From a checkpoint of a small transformer trained on Wikipedia.
Size: 4 heads of 32 (2 for keys and values), vocabulary 4096, 2.45M parameters.
Architecture: RMSNorm before each block, no biases in attention or MLP, tied embeddings, normalized queries and keys.
Training: a variant of SOAP for these matrices, 122M tokens, 3736 steps.
Each number is 128 + 32 x the weight over its row's rms, rounded and kept within 0 to 255. Layers, rows and columns count from 0. The size above them is the row's rms in percent of the matrix's.

# layer 7 MLP down (transposed), 256x128, rms 0.407, rows 188-222, columns 64-127
size [110  95  95  98  99  93  99  99 107  94  91  96  98  98 101 104  99 111 102  94  98  99 106 100 106  93  97  91 102 104  96 106  97 103 107]
[[125 116 201 141 101 150 146 151 145 171 114  89  31  57  94 103  89 170  77 121 134 143 125 122 109 143 107 102 110  80  79 119  71 103  54 151 172 100 106 105 138 103 141 131 124  98 129 131 170 158  79 172 122 104 146 118 101 128 135 181 151 154 160 159]
 [ 92 145  81 148  90  52 188  88 128 157 190  68 136 158 163 143  54 111  62 130 155  85 139 137 153 130 129 107 157 110  90 255 107 147 177 126  85 100 148 144 157 108 129 118 118 104 112 170 139  91 167  98 117 114 180 141 122 121 110 113 124 125 173 146]
 [100 157 164 163 102 128 111 128 106 120 132 156 123 187 102 101 139 122 148 101 102  89 161 100 171 131  94 145 130 144 100 134 141 122  76 134 148 146 167 129  93 103 140 106 136 140 123  92 132 153 126 110 123 196 120 241 122 136  84 160 111 100 114 170]
 [ 93 188  90  90 195  60 129  63 111 178 136 141 124 145  78 180 160 119 107 109 123 147 132 110 127 155  98 176 121  90 177 177 180 139 116 108  88 134 125 111 128 150 142 172 142 140 131 174 145 138 109 192 127  59 103 122 159 117  93 122  83  75 157 115]
 [119 128  60 151 160 147 128 134 110  86 118 196 155 111 149 124 120 118  85 119 161 121 136 143 111 136 156 113 135 141 122 114 143 111  95 115  58 135 123 130  53 171  69  85 119 122 129 108  82 192 101 128 186 158 173 114 143 123 127  69 117 130 129 109]
 [100 140 121 233 159 130 119 148 169 178 176 150 201 139 137  96 132  92 148 214 127 155 147 125 153 108 157 106 205 119  65 149 113 182 117  91  91 144 135 161 136 170 127 135 116 135  56 121 104 130 119 142  88 152 123 144 148 125 120 171 152 158 124 145]
 [138 128 134 161  71 146 118 102 151 143 122 122 141 133 107  81 138 172 120 138 138 104  89 106 104 120 138 132 160 109 142 146  94 112 105 137 115 143 117 125 108 135  90 167 107  62 133 168  71 129  44  88 156 128 166 131  74  74 138 160 132 141 151 147]
 [123 150 141 154  80 157  97 144 132 151 112  49 119  81 149  87  97 150  59  90 179 139 105  95  97 135 100 141 177  90 154 177 133 101 127 108 183 105 126 145 175 124  59 163  92 153 115  60 105 132 143 106 126 103 141 108 121 155 121 198  94 140 103  70]
 [114 154 115 197 157  96 125 153 133 112 115  72  88 115  84 153 139 122  81 169 224  89 103 178 116 127 105 172 179 139 133 187 138 150 120 145 146  91 142 139 101 153 108  76 161 172 131 116 124 105 158 135 130 102 122 134 126 113 160 180 100 165 130 126]
 [155 119 100 158  61 138 101 137 117 107 127 171  94 144 134 141 159  98 153  98 118 150 141 110 127 171 154 130 122  71 109 135 123 155  92 137 130  40 101 214 142 107 143 140 119 139 150 159 138 117 104 124 160 153 123 151 137 142 168 140 107 159  85 154]
 [133 116  85  78  81 107 113 174  75  68  71 115  35 138  98 174 150 102  48 133 180  81 129  86 124 139 167  98 147 147 122 148 127 124 185 166  70 151 120  95 148 125 100 145  98 119 127  90 111  85 138 131 166 132 164 153 114 146  98 101 144 124 148 137]
 [119 114 147  93 189 132 115 155 119 176  99 147  99  58 172  80 113 116  86 161 131  90 108 140  98 127 138 123 141 130 101 132  59  89  91  73 140 130 116 157 123 123  97 115  79  57  79 103 138 125 134 136 113  32  63  65  90 102 106 160 115  99 138  99]
 [119 125  91   3 109 143 131  78 167 133 181 151 152 190 153 147 153 130 115 119 178 148 133 113 173 166 164 151 139 136 112 155  99 106 119 122 142 133 158 209 129 151  99 108 120 120 108 135  75 152 111 184 153 132 123  68  60 164 123 136  99 114  98 109]
 [ 99 165  84 112 119 131 107 123 164 123 131 109 175 136 175 128 162 152 182 124 167 107 148 123  92 156 151 209 107 106 144 133 128  95 162 130 136 156 147  53 156 127 119 106 135 137 107  63 123  98 156 123  76 102 131 158 154 130 139 149 106  90 137 138]
 [199 108 171 119  95 123  88 136 132  59 132 117 110  53 134 120 169 140 130 107 155 115 163 112 144 130  92 170 131 144 186 202  94 131 153  52 144  85 178 115  86 126 149 110 143 177 145 111 125 136 116 137 141 109 173 127 150 158 136  80  86 110  93 122]
 [196 136 102 119 169  85 124  59 114  77 104  94 170 164 168  81 129 106  86 116 167  90  83 114 196 134  91  71 160 167 155 130 118 157 149  60 128 113  88 124  63  94 138 142 116 140 138 176 114 109 123 133 168 132 144 161 148  94 146 117 160 190 171  77]
 [149 111 151 193  86 109 128 106 119 100 127 161 144 108 173 158 124 154 114 139 143 127 163  91  79 144 134 110  63  93 157 117 146 135 141 126  29 137 109 167  82 151 136 161  99 144 163 117 147 155 131 148  54 148  80 159 135  57 103  95 131  95 121 132]
 [161 129 106  70 100 116 132 150 126 111  94 136 106 167 122 146  78  77  97 119 146 129 155 111 133 155   9 109 123 200  48 127 145 136 156 153 147 126 167 138 132 140 148 144 142 173 170  82 151 122  85 109 165 148 121 118 167 120 168 143 149 139  97 136]
 [163 112 112 165 121  92 184 136 113 162 180  92 116 134 115 168 190 146 176 164 124  76 128 180 204 126 169 102 120 127 133 139 150 136 121 167 112 137 137  96 122 161 115  87 110 122 115 130 139 159  88 109  71 149  43 146  76  89 146 145 156  96 151  99]
 [ 90 117 157 186 103 137 166  82  77 151 159 117 106 104 179 103 153 145 146 137 123 143 163 104 174  93 127 124 190  78 133 115 141 151 154 127  90 132 133 144  71 136  97 103 103 130 147 133 108  65 161 183  95 102 101  97 143 124 139 102  97 163 138 143]
 [ 76 192 149 135 143  85 155 128 147 121 148 138 197 107 128 142 185  92 131 104 112 148 143 142 124 186 148 124  83 134 109 137 123  98  99 138  93 116  92 152 170  95  79  80 121  89 158 153  99 158 175 112 108 111  87 156 133 170  96  61 105 157 157 108]
 [113 111 101 117  87 109 130 114  85 162 171 146 200 184  98 139  79  83  82 158 162  75 148 151 127 131 152  72  99 152  93 104 119 165 164 163  92 167 133 193 167 105 102 164 156 149 161 118 171  71  98 133 118 149 141 135 106 143 182 152 113  72 117  84]
 [ 82 109 109  93 125 135 160 174 154 147 227 126 139 150 166 113 158  84 137 128 148 116 123  81  82  85 112  99 140 118 126 101 125 125 135  56  94 156 134 138  85  94 104 114 102 129 103 118 136 165  99  92 101 100 139 146 107 143 166 116  92  66 146 134]
 [122 145  86 101 131  89 115 105 156 128  86 107 146 137 138 181 119 159 123 126 162 131 165  81 152 187 159 111 140 110  62 148 156 176 179 134 154 116 101  95  80  43 165  58 116  95 126  75 161 127 145 135 163 137 123 107 153 192  70 156 155 107 144  86]
 [129 109  97  96 104 170 153  85 151 130 147 191  97 155 161 178 163 142 135 108 166 121  89 104  85 113 166 134 138 104 121 122 121 135 124  86 138 139 166 134 141 147 130  65  77 151 106 166  92 130 184 109  85 125 153 128 114 178 100 106 125  72 143 103]
 [177 109 173 172 135  60 169 136 143 154 130  61 101 115 162 114 149  90  87 160 112 149  73 134 115 125 113 153 151 130 130 124 176 124 160  91  71 103 121  87  77  86 139 124 130 107  73 156 148 171 112 166 124 148 139 125 104 124 104 151 115 110 140 131]
 [ 88 177 102 106  85  88 141 123 169 115 146 130 185 123  81 146 115 144 147 156 104 147 156 161  89 140 125 175 146 121 113 117 141 118 153 131  70 135 166  83 163 192 126 103 113 159 112 172 143  98 138 187   9 137  75 153 140 144 125 117 165 115 121 194]
 [143  86 133 136 110 143 194  77  61  99 111 126 107 119 108 150 154 149 177 134 150 114 113 111  92  79 138  67 160 186 104 127  75  80 129 117 139 153 125 100  99 148  97  98 114 154 117 100 178 171 116 122 174 130  83 122 125 107 127 158 160 139 150 109]
 [105 152  77 103 145  75 123 160 164 148 100 110 117 160 123 115 156 165  87 148  80 154 139 123 125  66  94 155 141  62 183 133  94 141  48 101 155 137  99 104  87 100 118 132  87 153 120 122 113 119 135 144 232 169 100 121 129 186 107 125  64 114 147 139]
 [103 138 153 118 150 142 176 149 169 170 154 149 183 147 152 117 111 152 100  87 176 138 201 126 115 127  83 115  81 116 123 148 148 142  96 107  78 130 114 149 155 131 177 151 119 141 138 140 130 198 128 156 142 113  97 161 153  68  88 163  83 201 133 146]
 [136 151 113  76 138 114 209 159  79 145 132 102 193 146 109 167 152 184 141 131 188 141  91  84 148  95 149 135  93  94 104 108 158  96 110 118  95  84 114 134 110  75  96 162 124 103 128 163 113 101 137 136 138  96  99 150  92 195  92 133 146  91 169  71]
 [128 122 153  81 142 178 154  93 116 185 131  67  94 143 142  93  65 114 100 103 157 150 150  77 141 150  69 118 137 133  83 101 160 150 143 100 173 119 179  84 145 106 168  64 112 151 123 160 174 114 101 105 153 111 113 101 123  69 135 165 116 152 153  86]
 [126 161  66 191 138  68  55 117 167 163 128 122 188 135 147 140 127 100 179 117 156 110 127 110 143 112 115 184 128 143 154 113 158 161 161  89 114 133 110 143  77 179  87 148 141  74 113  64 125 109 155 172  84 110 147 151  42 142 138 160 141  80 173 171]
 [ 88  97 202 180 155 112  90 133 109 132 103 158 168 119 119  85 122  78  77  94 139 154 151  80 161 116  91 128 192  92 150 143 150 146 148 143 127 179 148 127 115 150  95 140 145 131 158  95 129 113 173 164 155 104 122  97  81 118 158 147 139 155 187 146]
 [154 147  90 116 137  47 183 130 220 110  94 119 112  78 131 154 110 134 120 133 134 146 157 139 142 163 125 206 141  75 150 146 157 173 208 151 160 165 110  89 101  80 147 107  82 101 138 124 111  71 164 122 110 165 111 139 139 167 173 135 141 132 111 160]]
# layer 7 MLP gate, 256x128, rms 0.401, rows 189-223, columns 64-127
size [ 97  91  97  96 104  97  98 105 105 106  94  96 103 103 101  96 108 100 101  99 103 106 103  93  99  95  95  99 108 101 105  97  96  90  96]
[[128 138 103 167 105 192  78 162 111 151  89 112 114 118 188  98 104  69 124 119 180  87 139 196  81 163  83 125 128 135 137 129 127 170  77 136 137  90 130 163 134 189 122 179 115 157  84 162 124  34 132 122 120 145 120 146 135 132 136 109 126 134 169 152]
 [ 85  84 166 103 140 125  84  81  63  98  93 122 141 151 134 153 135 153 164 153 144 106 144 130 124 123 142 132 208 116 158 137 161 141 161 120  99 170 187  28  84  74 200 175 204 118 155 121 133  94  68 128 118  95 111 196 144 139 141 150  87 158  89 146]
 [188 164 106  89 128 103 118  99 163 115 123 102 126  82 189 166 126 154 104 153 130 110 148 113 116 143 140 190  97 118  91 200 163 140 104  74 122  97 129 167  95 181 107 177 145 131 133 128 189  84 146  99 101 126 142 135  99 142 108 183  86 187 122 116]
 [136 141 141  87 100 135 141 113  91 128 216 172 143 138 113 119 137 148 132  98 155 132 110  80 159 107  74 152  99 134  71  94 117 108  92  76 122 159 145 166 139  74 124 125 127 106 155 128 202 134 207  98 139 118 145 150 115 188 130 156 140 121 125 160]
 [ 94 162 175 160 192  67  96  95 112 121 166 168  42 119  73  98 132 143 180 144 140 143 174 127 122 103 191 123 167 108 126 151 158 101  92 137 166 120  89 187 114 132 143 123 135 127 131  96  92  99 159 107 159 117 112  90 115 147 139 118 124 119 221 119]
 [126  49 130 149 119 146 132 162 137  73 105 123 165 117  57  51 112 165 173 149 125 127 112 138 197 138 163 157 182 111 145  66 116 160  97 128 126 100 101 140 146 124 165  68 146  93 167 157 162 144  56  89 143 188 144 125 117 144 158  90 116 204 132 121]
 [ 87  97 157 105 102  93 113 159 143 121 106 155 173 122  82 169 102 105  99 123 191 160 128 142 109  90 106 154 137 162 112 113 136 105 127 122 107 202 131 120 100 139 125 136 160 134 150 146 106  89  90 146 148 118 113 114  91 148 132 145  62 146 111 101]
 [ 86 119 143 170 157  99  82 194 130 135 108  80  90 187 112  99 112 105 174 138 164  95 128 154 102  86 172 150 185 140  76 129 170  98 134 159 121 100 143 148 134 137 135 104 173 131 164  64  97 134 136 125 194  97 137 115  66 154 203 153 121 109  94 121]
 [ 88 160 114 129 129  70 129 146 115 109 178 172 167  77 112 146 145 133 111 108 133 126 141  53 159 113 118 148 104 123 151 150 130  96  94 156 169  94 183  43  93 133  93 167 177 175 160 125 166 133 176 170 132 127 134 121 109 144 186 123 100 145 164  96]
 [109 118 165  69 118 131 134 143 141 178  65 100 114 144 167 118 120 111 134 129 139 146 152 137 137  41 153  91 124 173 127 148 145  91  81 111 181 128 128 152 109 180 108 116 114 174 156 120  82  96 129 207  85 133  86 139 169 138  56 163 128 121 215  65]
 [153  93 137 113 140 140 107 158  88  90 188 168 104 154 108  81 141  67 185  87 188 195 126 172 160 143 126 146 109 141 149 192 137  78  82 140 117  87 132 121  79 183 111 172 120 115 124  99 119 181  87 121 106  90  70 129 141 128 112  89 137 173 114  95]
 [ 67 121 173 137  75 125  50 175 138 105 128 141 166 114 173 104 104 116 164 117 113 181 161 126 104 199 133  98 171 136 120  72 101 153 122 110 124 129 159  81 146 128 163 152 110 147 126 144 147 130 127 120 148 129 144 159 152  82 172 155 142  77 188  85]
 [113 106 147 146 117  96 105 115 225 128  92 174 105 158 136 139  92 120 110 164 208 131 131 152 111 111 103 144 125 132 123 128 169 150 137  73 146 132 133 114 134 137 119 104 108 138  99 148 161  49  76 117 135 128 136 167 157 158 111 131 142 182  89 148]
 [138 125 180 101  95 109 137  87 112 127 134 180 141 111 128 130 154 165 169 143 171 205  85 149 163 132 101 167 128 135 152 132 144 117 102  65 130  95 133  99 101 121 161 171 107 132 134 146 128 111 105 156 121 159 142  58 113  89 118 153 114  91 104 113]
 [110 154 179 102  93 152  94 165  75 124  85 117 134 127 114  89 111 149 141 125 147 166 140  85  68  99 101 154 135 160 102 155 143 141 185 127 119 115 118 102 111 122 168  95 113 102 120  88  90 165 151 154 158 157 136 146  65 122 157 133 120 152 114 131]
 [137 105  74 159 147 183 132  84 113 208 138 162 141 126  79 110 117  51 165 175 125 195 135 108 160 102 142 123 161 141 122 164 100 143 102 131 124 139 138  99 125 127 131 161 169  96 103 184 161 140 161  73 160 155 136  94 161 143 127 115 121  73 113  88]
 [146 127  86 116 132 114 131 120 142  97 139 116 152 103  63 159 139 124 153  93  82 180 165 146 157  75  78 128 156 106 124  63 174 107 160 133 149  93 189 156 143  99 184  97 110  84 142 117 187 124 115 140 109 120 112 113 153 208 168  64 131 119 159 196]
 [157 193 106  66 163 112 154 124 130  97  81 135 127 124 145 161 185  81 158  92 157 124 183 158 191 136 108 143  92 148 143  86 142 143 164 123 179 138 162 119 122  68 157  60 161  90  90 180 145 143 118 122 149 119  44  97 126  73 101  95 190 134 121  99]
 [100 109  89 118 160  94 124 158  99 159  79 129  72 105 145 117 145 127 111 124 204 178 133 161 128 125  93  91 131 189 175 127 142  99 134 165 141 216 103 132 160 121 109  36 123 128 125 133 153 121 150  92 127 188 147 121 177 122 137 162 134 134  99 207]
 [ 82 136 126  87 131 146 115  56 151 132 142 136 175 123 158  53 158  93  80  67  95 130 171 130 178 132 140 119 111 136  84 157 148 126  33 156 125 116 124 175 141 113  73 138 135 100 173 125 121 131 161 131 114 105 121 128 125 130 104  91 155 123 160 129]
 [163 121 157 151 101 124 164 167  94 137 127 171 122  73 163 114  85 118 158 140 120 170 137  98 128 190 133 106 159  71 125 128 150 156 143 156 135  81  78 104 184  81 124 117 136 113 107 135  99 134 133 147 111 169 117  96 164 173 206 132 145 178 165  66]
 [146  92 175 179 125 156 125 159  92 126 140 132 124 118 106  44 150 172 168 105 157 120 142 131 160 153 128 159 120 171 104 114 124 133  70 104 150 111  90 164 118  92 152 131 161 141  87 156 117 123 126 145 165  74 151 100 134 218 160  90 155 141 144 117]
 [158 175 134 197 110 118 139  78 196 159 166  78 130 163 145 113 140  76 180 134 110 133 205 150 246 145 129  90 183 120 145 134 169 186 138 139 112 170 129 147  86 132 129 129 134  99  91 141 121 128 114 146  65  99 129  90  95 167 129  87 236 128 156 125]
 [120  93 131 139 115 103  81 164  89 124  73 153 125 131 140 118 140 122 151  70 126 100 135 111 143  51 176  97 166  43 111 133 166 111 163 148 151 135 227 133 151  97 175  89 143 104 121 133 150 106  90 133 168  81 117 139 143 122  89 127 113 137 128 126]
 [139 167 115 188  58  75 129 155 100 125 130 106 163 108 104 159 147 154 160 139 186 157 137  98 166 118 109 134 167  93 158 123 158 168 212 153 102 118 144 123 173 140 102 138 127 172 168 150  87 110 166  81 111 136  55  90 139  57 169 156  93 108 106 128]
 [ 97 140 172 156 128 117 113 137  90 152  96 102 111  84 127 133  57  92 117 110  91 184 162 129 126  81 114 114 128 151 118 147 131 117 133 175 129 185  99  76 116  94  97 114 112  64 183 134  94 178 148 110 156 196  56 161 176 155 126 126 147 151 158  66]
 [ 89 174 129 147 167 159 189 152 126 138 148  89 175 101 133  92 117 110 154 143  95 140 126 133 107 133 104 167 146 184 167 126  91  84 166 123 120 108 148 109 137 167 121 114 153 175 191 123 143 127 123 129 120 131 123 102 131 101 110  82 131 108  75  65]
 [144 140 104 100 172  71 112 117 114 102 107 125 186 152 109 156 165 172 135 156 204  97 193 163 154 115 148 124  93 141 133 126 158 173 123 116  90 153 149 123  91 121  47 155 110 139  43 132 125  98 140 119  93  51  80 118 116 179 167 165 156  88 125 109]
 [123 105 102  87 114 124 125 136  97 137 118  87  67 109 109 118 149  94 145 169 124 158 142 140 144  76 165 233 127 137 156  64 115 191 135 109 109  90  50 113 113 143 182 132 111 143 171 129 127 112 162 108 135 137 143 112 148 105  95 147 122  90 121 147]
 [119 141 171 150 148 146 160 102 107 152 183 149 179  84 129 188 145 164  60 158 113  54 134 138 135 105 112  93 134 104 124 159 173  74 150  62 190 132 114 128 150 145 137 124 123 121 125 152 102 106  93 116 142 163 128 128 128 168 102 132 160  45 150 168]
 [108 177 163 176 196 217  81 128 161  95 103  87 143 155  73 179  94 134 134 133 111 138 205 125 135 150 142 156 174 160 131 178 164 152  91  80 142 192  98 130 145 100 129  74 125 130 105 159 135  85 108 145  89 119  92 155 102 119 151 177 128 157 139  83]
 [ 82 136 112 142 152 129 146 103 156 166  98 103 140 149 166 115  99  54 126 142  72 122 185 123 102 153  58 121 161 181 101 156 108  89 120 129 160  86 148 136 142 127  74 120 135  89 151 113 125 125 151  98 118 110 112 136 157  97  89 153  65 122 147  78]
 [131 101 117 105 124  75  99 175 128 162 133 107 120 103 128 144  93 144 165 113 116 129 122  70 218 123 128 183 200  97  87 122  90 102 128 124  96 124 178  86 185 137 117 163 155 110 146 114 120 159 116  59  80 155 174 145 101 156  64 190 182 148 123  80]
 [161 159 108 141 100 152 115 143 149 153 128  74 203 139 106 140 175 134 178 126 129 214  92 161 135  70 112  83 143 165  71  89 165 123 156  96  94 177 125 130 149 133 125 122 138 113 150  70 180 105 149  80 134  73 126 110 162 107 121 140  59  86 154  98]
 [140 121  99 153  72 179  88 110 127 138 132 141 149 127 176 105  92  78 128 149 150 157 158 118 147  49 137 162 154 142 109  75 180 127 138 147 126 136 198 110 122 133 163 124 178 192 186 156 104 103 131 109 143 106 155 130 173 157  70 130 159 134 191 164]]
# layer 7 MLP up, 256x128, rms 0.428, rows 189-223, columns 64-127
size [ 92  85  98  99 104 100  97 101  97 104  90  92 101 102 103 106 124 108  95 103 100 103 109  99  94  97  97 106  99  98  96  99 101 111 101]
[[127 123 146 186  97 112 126 160 167  96 134 145 128 149 147 103 149  68 100 158 130 136 105 114  77 147  79 205 139 143 190  77 113 189 147 130 131 152 168 160 113 107 110 144 126 108 104 131 123  75  93 100 138 109 162 144  44 167 176  86 192 128 142 129]
 [ 92 140  66 152 118 167 102 172 107 154 160  94 133  87 117  95 139 123  96  76  58  87 124 126 141 153 107 113 173 152 119  98 199 109 103 130 143 144  89 155 112 208  60 142  90 151 127  86  91 106  94 136  98 112 163  67  78 145 115  87 141 117 143 148]
 [130 130 101  33 141 154 126  88  87 159 147 167 158 114 115 155 152 108 125 192 176  98 143 146 134 209 112 160 152 131 101 202 129 155 123 104  96 122 145 156 136 123 136 136 136 103 134 164  95 104 129 189 125 159 117 129 107 174 125 173 135 132 143 137]
 [166 140 145  94 164 137  82 108 111 150 110  87 109 212 153  89 142 135 118  93 144 134  96 111 129 177 214 131 122 168  64 183 119 143 109 114  81 145  93 102  75 140 111 126 129 152 101 174 124 153 115 152 162 142  87 160 181 122 166 107 144 146 119 159]
 [157 136 130 135  74 101 134 171  46 122 116 104 144 120 120 144 135 210 147 157  83  82 193 156 112 143 190  78 120 128 185 122 129  94 138  72 178 141 113 172 152 163 118 131 176 121  88 105 155 140 155 143 151 164  91  93 116 105 135 153 126  94 162  97]
 [191 106  59 159 104  94 138  82 175 126 138 182 127  83 133 100 118 185 139 126 106 123 143 121 135 140 190 177 169 103 136 128 117 112  85 132 116  88 122  87 136 130  83 133 116 183 100 153 163 115  77  96 110 126  96 128 144 147 150 129 128 110 153 120]
 [118  96 114 128 112 134  62 127 153 167 150 134 126 159 135 123 128 120 116 110 117 144 115  95  97  84 141 120 201 162  94 190 139 158 131 110 113 188 175  44 156  94 182 182 151 179 140 116 116 179  72 119  84 119 160 166 131 155 106 127  98 153 182 128]
 [136  87 170 188 138 118 100 134 155 125 127  34 105 156 128 132 125 112 152 156 150  98 146 122  66 152 139 143 147 169  96 113 131 160  88 137 100 113 107 116 130 120 113  61 121  85 155  63 149 164 141 102 151 116 130 113  61 126 146 147 115 195 102  95]
 [ 87  67 130 160  90  77  99 138 159 155 150 142 114 168 128  86 155 125 117 129 101 177 126 125 122 122 110 121  87 108  85 158 182 123  83 103 174 102 158 105 133 161 121 148 132 155 166  62  98 122 175 123  94 111 112 170 102 117 169 192 147 171  96 169]
 [131  96 126 126 125 180 141 170 143 126 100 116 213  68 108 126  95 157 125 123 192  92  97 169 142 145 142  54 134 107 117 114 159 163 104 148  99 133 141 135 111 105 160 137  75 112 111 161 135  67 128 120 118 165 147 109 129 123  99 156 114 116 108 161]
 [100 136 190 135 158 113 105 126 154 161  84  54 145 117  75 114  98 170 122 187  90 138 131 114 109 152  93 173  71  90 122 125 116 105  89 167 166 132  87 120 166 107  91 128 111 160 177 126 165  97  83 144  56 156 111 159 140 140 123 130 191 137 114 148]
 [116 129 166  67  92 127 137 109 129  85 151 106 123 111 136 158 127  97 145 101 176 105 161 146 137 129  85 136 147 133  60 109  78  92  93 176 210 160 126 131 123 180 105 166 131 150 134 153  75  91 119 140 133 179 170 178 129 173 119 141  95 180  86 122]
 [154 170 146 167 140 127 157 168 117  95 161 143 127 119 151  96 210 134 132 179  99 193 115 158  43 130 175 114 124  72 134  84 182 156 121 151 100 173 107 117 108 127 169 159 130 158 120 111 132 160 100 122 191 218 119  91 140 111 128 115  83 149 180 150]
 [114 131 142 134  94 153 118 126 125 125 149  92 183 167 162  66 187 122 114 113 150 142 119 102 184 125 150 140 108 116 113 143  85 115 171 124  96 150 152  41 162 133 132 113 134  89 122 103 181 105 133 133  77 169 198 135 154 127 106 117 170 151 108  56]
 [107 125 139 158  98 170 122 105 110 154 165 147 142 161 123 187 153  95  80  72 137  99 115  97 166 155 115  91  79 141 184 138 111 156 136 125 133  83 120 113  97 194 149 124 161 105 115 130 154 155  52 145 109  98 147 151 127 190  98  95 149 150 148 152]
 [155 133 139 137 204 146  97 148  91 169 142 175  73 112 146 140 162 119  71 189 122  52 141 160  92 122 171 142 150 143 160 172 156  61  95 108 106 133 102 120 121 128 130  98 149 171  99 138 138  79 127 129 134 115 105 134  90 150 165  91  59 152  75 128]
 [139  77 136 203 141 148 126 148 164 103 159 161 131 219  93 128 122  84 109 112 112  88 123 107 130 137 136 152 151 117  84 159 128 134 105  71 109 109  94 132  99 118 173  98 156 189  98 125 114 134 140 100  87  71 154 114 133  69 108 144 117 135 117 115]
 [118  58 101  45 140 175 175 113  92 134 134  73 124 105 101  88 112 126 111  95 103 142  90 101 130 151 127 118 128 144  91 149 156 191 160 116 135 176 125 137 145  90 138 107 127 156 166 182 224 137 101 138  77 122 105  98 136 148 155  67 139 149 105 134]
 [146 185 100 124 129 111  48 114 183 114 115 155 133 143  92 166 167 152 152 110 156 136  76 163 102 112 146 135 113 136 153 143 183 122 117 140 115 161 103  86 114 124 109 124 148  98  81 127 137  86 123  89 170 125 115 149 118 155 112  94  71 157 189 195]
 [147  83 102 121  86 209 146 112 101  83 105 124  92 129  81 153 126 125 117  96 131  97 100 136 109  10 104  95 172 156 115 143 158 185 113 139 194 137 130 136 101 134 138 133 127 161 127 124  95 141 106 173 202 127 158  84 162 101 143 180 126 108 117 130]
 [ 90 194  95 106 112 161 139  94 121 146 139  85 173 185  84 157 167 158 131 101 183 127 159 144  98 133 115 198 127  93 119 172 161  91 110  72 117 131 180 120 126  94 153 206  99  48 142 157 151  66 135 159 183 140 148 139 122  97 115 130 140 167 177 124]
 [ 75 162 150  87 105  87 146 116 142 121 136  68  69  84 120 151 140 112 172 101 177 176 161  95 104 135 146 126  70 155 128 168 123 123  99 113  71 118  69 159 179 133 150 113 127 143 181 157  99 162 172 132 143 111 132 108  55 122 191 115 166 137  96  77]
 [ 69 115 146 175 113 137 148 146  77 125 103 142 125 133 116 115  64 110 131 123 134 173 130 136 178 101 144 125 145 217 165 190 103  86 115 102 110 122 137 149 155 130 150 137 197 103 174 111 103 137  84 122  62 118 135 135 154 142 145 107  96 131 221  85]
 [152 143 118  92 102 133 143 148 121 134 119 140  64 115 126 109 121 116 182 131 106 173 112 125 109  89  85 176 113 122 146  84 125 165 137 140 129 131  96 119 179  54  77 148 177 142 168 106  64  89 187  49 114 145  97 143 136 210 105 141 147 103 109  74]
 [ 85 189  95 109 126 182 179 118 123 133 117 135 135 100 100 100 125  59  85 131 162 158 202  95 127 160 128 167 135 132 127 142 122  83 116 157 139 121 112 171 174 102 112 145 159 135 166 119 168 151 174 148 109 175 150 100 127 172 111  76 115 115 124  72]
 [121 150 178 130 151 158 146  94 123 140  65 101 161  74 168  90 136  43  91  74 158  98 143  76 125  74 141 119  83 157 118  93 141 103 132 106 130 103  90  84 136  64 121  34 140 122 118  97 124 136 155 178 113 143  81 109  87 137 140 109  84 147 136 105]
 [120 122  75 155 116 157 124 105 113 153 155  97 104 133 148  98 104 144 135  91  66 120  98 133 120 148 145 241 166 221 133 148 124 162 150  88 113 127 125 110 135 149 144  58 136 173 151  89 138 106 137 162 125 151 140 144 125  84 116 141  57 123 165  92]
 [121 126 102 113 136  48 115 184 137 149 124 120 137 124 128  95 131  99  96  85  76 135 137  81  79 186 131 145 110  90 118 133 133  49 109 134  74 136  46 108 197 154 132 160 158 117 170  49 133 132 101 191 104 124 118 139 149 139 175 118 111  96 127 171]
 [ 68 114 168 157 102 114 104  88 134 155  66 121 113 110 166 120 113 144  95 153 159  69 104 170 171 121 145 138  70 116  45 111  91  97 116  22 177 126  95  84 159 121 113 117 106 137  96 129 149 149 125 154 105 141 143  83 121 105 158 117 164 167 107 111]
 [105  89  95 100 110 135 109 110 225 120 138 172 142 141 166 193 151  89 160 161 108 166 144 119 122  86 114  97 118 180  99 163 115 132 182 119 156 160 172  97  92  90 173 156  65 104 103  44 156 155 139 150  88 113 144 166 123  76  92 100 125  56 105 119]
 [108 118  97  69 192 142 142 160 155 127  98  99  73 119 111 111 149  75 121 135 112 136 148  90  85 163 137 143 104  80 151 144 146 191 130 131 167 112 173  92  77 131  81 119 135 109  79 116 145 136 136 119 154 131 106 122  60 125 171 166 102 178  91  80]
 [122  90 160 113 117 130 122 172  87 108 166 117 105 138 150 149 147 132 127 122 155 140 109 154 198 105 104 120 107 161  77  79  67  85 180 105  98 120 157 110 178 147  69 104 104 162 107  91 104 131 163 158 122 129  81 119 108 129  95 114  81 135 123 102]
 [135 158 132 139  80 113  90 126 130 123 120 158 128 141 139 127 125 151  91 110 135 119 152 165 109  99 137 129 179 154 149 145  89 169 149 137 125 130 172 135 154 130 133 106 129  98 141  91 162 143 146  98 141  95  95 181 119 114  68 135 119 124 109 128]
 [145 136 171 112 157 113 197 103 108 141 109 123 109 116 163 163 110 131 130 160 101  82 128 110 133 149 131 127  93 114 182 103  64 131 173 154 108  50  87  96 133 129 125 148  62  79 104 109 110  93 168 133 104 129 129  64 142 123 104  85 141 127  93 129]
 [129  84 110  79  87 124 191 111 117  70 108 110 100 187 107 104 123 201 114 173 146 125 165 136 147  67 154 170  92 128 110 187 126 155 131 114  91 163 110  99  70  94  92 124 101 128  97  97 199 149 155  65 126 150 171 156 108 133 118 102 105 151 172 137]]